Each number is 128 + 24 x the weight over its row's rms, rounded and kept within 0 to 255. Layers, rows and columns count from 0. The size above them is the row's rms in percent of the matrix's.

# layer 12 attention query, 64x64, rms 0.25, rows 0-24, columns 0-63
size [ 53  95  65 115 120 126 141 123 104 129  98 106  82  98 107  72  54  74 111  91 102 117 118 111 126]
[[148 144 152 166 110 134 157 177 122 164  70 122 100  99 121 114  84 144 130 118 127 117 153 132 102 126 130  78 135 112 140  90 146 123 136 134 108 104  94 128 139  55 139 115 130 135 142 138 134 151 102 125 123 133 121 154  77 136 109 104 127 102 146 152]
 [128 101  88  70 127 139  97 109 123 112 143  97 148 165 148 130 165 125 177 103 145 152 139 157 147 125 136 121 107 111 129 129 141 127 166 162 125 118 161 102 125 181 121 133 128 159  77 126 124 142 126 134 133  81 147 161 136 148 168 149 113 133 145 146]
 [124 136  98 102 152 114 101 100 142  96 167 156 143 147 162 144 182 165 158 122 134 166 101 147 117 127 143 193 132 150 149 150 133 122 127 115 108 119 110 114 121 167 119 134  96 162 122 140 145 129 127 124 110 101 156 169 174 116 136 163 134 105 136 112]
 [144 101  70 119 130 132 111 154 121 107 144 113 147 152 150 118 167 128 160 117 123 159 129 158  83 108 148 158 125 102 132 156 137 114 139 143 142 133 174  76 140 149 120 147 140 171  90 147 130 155 103 128 153 106 124 176 119 143 116 181 131 137 153 129]
 [117 163 133 179 130 166 104 133 152 142 153 179 104 113 143 127 132 196 111 137 117 124  95 106 149 141 102 164 143 160 146 111 123  92 118 127 125 135  64 157 117  95 147  82 104 114 123 130 148 129 142 122 117 145 136 100 137 124 106 129 142 101 116 121]
 [133  74 103  89 150 141  91 148 162  93 142 138 135 138 144 105 137 140 120 117 113 161 177 147 120 114 100 113 113  97 103 139 160 171 139 155 113 122 128  71 122 152 130 137 138 155 105 116 113 177  99 133 144  86 109 141 120 152 137 123 115 117 155 154]
 [131 190 157 178 102 118 138 106 130 139 122 134 114 124 118 155 132 149 124 132 144 114  90 113 136 170 139 143 149 148 150 129  92  70 107 104 124 114 100 193 136 123 133  96 112  89 110 131 142 101 160 112 132 163 143 110 160 115 140 129 145 116  98 116]
 [148  83 103  86 150 108 160 163 147 118 128  90 144 113 124 105 131  88 118 119 118 147 135 161 115 107 103 121 109  84 133 150 145 215 169 125 153 115 161 108 123 125  98 122 134 156 153 136 126 131 120 107 122  89 145 136 114 134 112 112 107 141 116 143]
 [165 146 124 143 110  89 129 164  83 159 109  68 122 122  90 135 110 113 142 125 129 121 109 128  83 111 142 156 103 101 163 162 120 141 189 109 130 153 159 134 173 114 117 129 140 123 148 155 101 120 124 142 124 122 154 158 104 119 147 136 125 159  99 117]
 [168 132 119 155 122 108 131 203 112 147 119 106 150  98 132 104 137 125 125 120 110 157 124 137  97 114 101 147 129  82 158 145 134 217 149  86 130 125 114 142 134 125 100 142 131 143 180 143 119 131 117 116 134 114 151 141  98 106 147 129 137 146 124 119]
 [165 143 130 102 133 106 152 117  76 147 117  66 135 103 129 142 118 124 142 117 139 133 111 121  75 123 141 130 127  98 158 131 131 130 145 107 135 158 153 154 176 103 127 126 115 119 154 175 145  95 107 147 101 115 150 154  86 127 132 135 135 177  84 111]
 [119 109 180 116 185 141 143 108 145 107 119 123 108 141 125 164 160 124 129 116 134 139 110 106 149 133 159 123 139 131 153 156 147 140  86 127 169  68 135 163 118 139 117 135 163 135 127  87  98 152 133 121 108 120 144 135 158 140 170 145 148  74 151 140]
 [131 134  91 110 147 138 122 109 128 102 133 139 164 173 126 147 136 137 139 159 121 149 115 151 103 125 157  89 147 110 156 115  89 152 117 116 120 145 108 107 153 153 128 107  85 173 139  90 115 115 147  89 126 129 128 125 175 185 114 144 163  78 143 124]
 [123  88  96 118 118 142 123 108 154 135 136 141 116 121 127  87 151 192 111 111 122 113 120  93 117 162 108 148 115 125  65 122 145  88 136 167 123 111 108 112 157 127 126 105 116 125  85 151 158 171 103 164 164 129 122 132 102 129 136 149 133 123  93 156]
 [137 147  82  95 123  96  96 108 155 131 156 142 113 143 114 100 129 133 102 149  91 114 128 116 111 159  97 171 150 112 127 168  81 101 138 121 106 156 105 107 154 120 115 113  63 134 110 136 131 128 113 136 149  97 127 112 166 117 165 132 100 124 103  97]
 [150 179 108 148 109 112 125 164 118 129 126  85 131 104 104 157 128 100 149 128 150 137 145 163  97 127 108 121 134 127 125 137  85  85 157 112  98 159 134 155 128 124 153 150 110 103 129 168 130  93 150 106 178 142 125 110 127 146 108  96 148 183 105 113]
 [131 109  99 100 147 116  87 114 101  83 125 103 130 143 163 170 133 116 188 111 125 135 131 153 141 124 156 123 105 118 115 131 141 143 137 140 133 125 170 125 121 175 119 135 146 181  99 124 104 151  88 153 142  76 132 130 152 136 126 177 120 127 160 137]
 [122 164 106 114 118 127 135 166 153 143 153 167 122 117 131 102 147 169 121 104 119 145  79 132 159 165 110 182 141 160 146 115 128 131 157 113 123 123  75 150 113  97 133  92 135  99 165 147 137 111 143 129  95 137 158 106 115 104 133  84 121 107 100 130]
 [106 182 164 150 122 119 151 141 140 146 120 168 126 105 121 122 104 150  93 125 125 129 103  99 140 131 110 157 144 163 133 121 112 133 112  97 122 136  63 170 121 101 136 109 108  96 175 131 140  92 159 127 104 173 136 105 126  96 107  99 151 124 116 111]
 [118 148 127 161 148 112 113 114 153 134 162 193 139 138 146 127 129 196  97 140 127 148 101 112 160 134  93 153 130 159 159 132 124 151 121 113 117 123  73 154 108  98 116  94  89 111 126 135 129 127 155 129 114 117 148 122 178  96 133 133 147 102 114 120]
 [112 182 148 152  90 123 139 103  96 152  93 117 116 128  94 150 108 104 120 144 134  89 104  79 159 131 164 104 132 183 113  90  98  93 111 107 109 135 129 158 113 129 145 121 121  96 140 127 144  99 163 136 129 175 135 104 118 102 126 148 135 127 135 123]
 [ 96 173 143 178 115 167 117 111 126 148 144 174 126 129 140 131 151 178 116 146 130 120 101 116 151 140 122 138 146 180 139 114 120  66  86 120 117 135  83 150 120 111 148  96 106  91 109 102 146 127 153 116 127 150 124 112 150 120 108 151 147 101 127 124]
 [145 120 117 110 122  57 174 115  90 131 103  98 127 119 116 128 112  72 163 125 147 132 129 143  87 118 142 173 131 107 125 151 101 149 155  84 141 140 171 127 158 110 100 162 130 140 133 155 138 103 149 118 129 136 140 145 115 102 138 100 115 167 135 125]
 [ 94  99 137 118 161 197 119 106 159 103 135 149 109 131 139 135 131 165 146 113 127 148 142 104 131 137 128  84 132 126 122 115 151 101  73 174 150  76 114 128  95 164 146 111 152 140 113  84 140 136 112 136 120 129 120 127 137 174 128 116 148 110 120 157]
 [137  90  99  92 118  96 126  78 137  81 131 105 139 139 133 124 130  66 110 126 151 117 148 145 155 101 151 127 113 129 115 126 132 153 169 141 135 114 181 101  95 161  83 164 145 138 137 118 130 149 143 128 134 113 138 141 108 133 143 118  85 132 169 154]]
# layer 12 attention key, 64x64, rms 0.246, rows 0-23, columns 0-63
size [105  78  56  84 106  57  80  78 117  83 146 112 132  91  87  96  89  55  95  85  72 137 124 116]
[[123 115 102 140 133 168  93 114 135 111 139  74 138 149 163 170 139 151 157 137 116 134 142 126 150 131 102 117 133  99  94 115 128 104 100 151 162 122 166  96 144 134 142 118 151 160  70 141 183 110 120 167 143 111 151 141 119 153  92 113 126 131 106 150]
 [125 160 142 147 143 109 148 126 118 137 156 161 120 134 120 112 129 125 109 120 154 144  93 127  96 108 136 124 128 141 168 165  89 138 135  94 103 139 115 154 101 139 126 158 106  95 178 132  69 140 150 114 104 134 111  91  86  76 146 162 147 138 119  93]
 [108 112 120 139 134 149 141 158 149 182 129  87 161  90 174 112 126  86 113 117 121 104 131 165  88  82 138 156 113  88 162 138 136 140 151 152 151 135 122 141 126  91 143 141 149 128 141 138 125 139 133 103 116 107 125 136 111 146 155 163  73 113 115 156]
 [108 189  87 107 133 136 132 133 127 141 170 114 125 105 161  98 144 121 157 132 138 124 131 134 100  86 141 129 110 137 188 148 127 132 150 134 100 160 112 169 107 129 143 145  95 101  94 162 144 131 136 136 105 121 128 110 103  90 138 182 123 147 137  98]
 [119  92 159 133 146 129 151 117 152 124 108 174 128 134 119 144 133 115 105 148 129  94  89 123 168 177 138 110 134 117  96 125 135 115 106 122 178  76 142 114 132 125 128 135 190 149 167 101  90 123 115 116 129 152 154 138 153 170 109 103 123 108 124 156]
 [ 86 129 100 130 118 142 136 175 142 110 149 142 156  85 131 162 125 128 126 135 146 121 175 142 162 111 125 106 100 156 137  98 155 141 118 154 107 120 101 105 145 101 128  56 131 157 186 119 105 140 122 141 137 132 158 171 127 108 108 133 155 128 116 125]
 [150 120 160 128 159 109 121  76 136 134  95 152 105 147 151 115 126 118 114 145 108 106  80 133 115 159 136 170 142 115 124 163 112 110 160 102 166 113 182 129 114 135 119 176 169 113 100 114 149 139 129 120 110 140 114 101 129 147 139 110  92  84 144 158]
 [103 117  51  94 140 129 131 146 112 111 164  95 150 148  98 104 107 119 126 121 146 143 188 124  95  82 133 115 124 139 152 140 132 150 115 152 118 145  82 131 155 136 129  99  96 153 155 170 118 100 110 157 130 109 136 144 115 117 119 131 154 155 119 116]
 [120 153  83  99 107 127 128 156 105 136 132 149 132 101 118  91  96 114 136 125 114 135 163 141  99 112 112 122 144 112 157 138 115 168 139 146  83 184  69 137 156 121 155 118  73 130 148 149 110 120 122 135 103 103 123 145 144 114 146 146 147 158 105  89]
 [121  99  73 104 143 116 152 145 125 124 135  87 129 133 128  94 105 115 126 115 125 125 159 111 112  91 117 141 144 114 160 132 126 154  83 153 117 164  86 140 156 166 171 100 105 143 156 152 110 113 108 131  96  97 150 163 112 121 162 125 174 129 116 102]
 [169 131 114 112 114 118 118 139 117 143 143 116 136 118  86 107 105  82 153 115 120 118 138 164  90 128 115 124 130  86 154 136  87 164 156 123  99 171 108 133 166  96 161 141  84 140 161 160 125  83 139 135 120 104 112  99 140 121 125 119 134 160 100  95]
 [131 133 142 151 163 122 137  98 121 124 116 148 120 119  88 112 131  82 149 143 123  90  83 137  93 157 125 184 154 109 160 177 114 102 160 107 176 131 146 141 135 116 167 165 156 118 134 124  89 116 137  93 101 133 102 121 128 136 145 138 125  96 133 120]
 [139 101 136 142 161 132 133 133 131 143 122 145 137 163 184 134 124 120 176 119  93 104  97 175  98 128 122 123 131  85 133 154 111 144 125 146 161 107 168  74 124 135 134 153 134 159 163  96 102 113 125 137 105 116 106 167 117 154 121 101  84 123 111 144]
 [189 145 189 158 127 152 123 155 139 145 101 186 124  82 125 137 133 122 107 145 127  94  96 153 122 132 120 158  99 105 139 128 142 148 148 113 130 146 144 133 149  74 112 143 139  97 168 148 151 120 147 117 107 126 132 115 127  93  96 102 113 146 117 118]
 [142 106 104 142 161 130 125  89 120 154 115 106 102 130 164 133 144 137 110 144 114 101 117 148  99 101 142 166 154 128 107 126 114 137 112 143 108 174 125  72 174  77 132 133  77 174 180 134 138 120 126 122 121 138 132 114 172 113 127 107 110 110 125 116]
 [ 69 149  79  95 112 139 140 138 121 121 152 127 117 137 151 124 116 190  87 123 120 159 156 108 163 133 146 101 110 182 117 103 149 141 123 143  97 139  90 128 114 177 139 114 131 125  86 121 104 158 127 133 136 131 146 150 118 136 132 170 142 132 103 128]
 [131 117 151 126 158 155 170 120 142 167 147 160 129 128 113 100 134  93  82 139 126  93 110 105 123 135 142 155 137 120 166 113 132 136  91 113 166 117 121 128 137 120 134 143 111 129 170 110  90 148 121  74 118 128  98 132 154 164 189 148 114 108  90 115]
 [143 106 122 141 152 182 121 117 150 142 131 145 193 117 161  89 102  94 136 107  94  83 129 149  93 100 118 169 132 105 145 123 130 143 123 160 128 131 165 109 100  99 146 112 161 155 142 125 137 143 109 125 123 101 129 147 108 147 130 125  99 108  94 167]
 [115  82 126 111 123 150 136 133 140 118 118 133 124 120 119 139 152  92 134 145 101 116 129 141 139 163 108 105 129 105  88 103 150 107  81 145 170  89 173  93 137 125 126 128 171 170 143 120 135 124 108 124 160 121 137 154 181 184 121 109 110  99 129 159]
 [110  78 136 117 132 135 153 121 154 114 107 175 142 107 124 124 124  95 123 141 119 124 110 160 129 164 152 111 122  97 111 113 154 126 117 144 150  98 158 121 131 114 125 136 191 167 175 106 126 132 111 118 136 142 125 161 152 188 130 108 107  76 142 160]
 [178 119 199 160 139 115 140 115 147 151 109 116 100 154 124 140 137 128 121 145 123 133  82  93 149 181 123 126 143 135  77 117 113  80 100 110 182 122 134  89 134 136 132 141 149 132 117  93 102 121 111  94 137 141 136 121 154 150 111 139 134 129 114 125]
 [145 104 187 156 154 113 147 100 146 151 111 133 119 138 118 148 143 115 113 138 131  98  91 121 147 184 149 126 133 130  90 107 133 113 109 117 176 104 151 118 122 123 128 135 188 132 146  68  92 144 127  87 137 152 139 123 143 165 126 114 117 110 142 156]
 [108 149  83  81 115 134 125 141 105  96 153 130 141 124 121  92 104 130 147 120 118 174 148 122 127  96 114 141 140 134 160 148 116 146 157 128  94 151 115 135 144 134 127 123  63 121 120 202 150 122 137 168 116 102 124 144 136  84 135 159 117 125 108  97]
 [155 123 170 192 166 144 128 101 159 133 125 125 129 140 126 134 148 167 104 135 132  98  86 114 163 146 133 144 103 120 102 122 141 118 129 125 170 101 126 142 112 165 151 144 200 109 127  94 109 137 136  90 113 152 153 110 120 147 132 119 124 104 112 159]]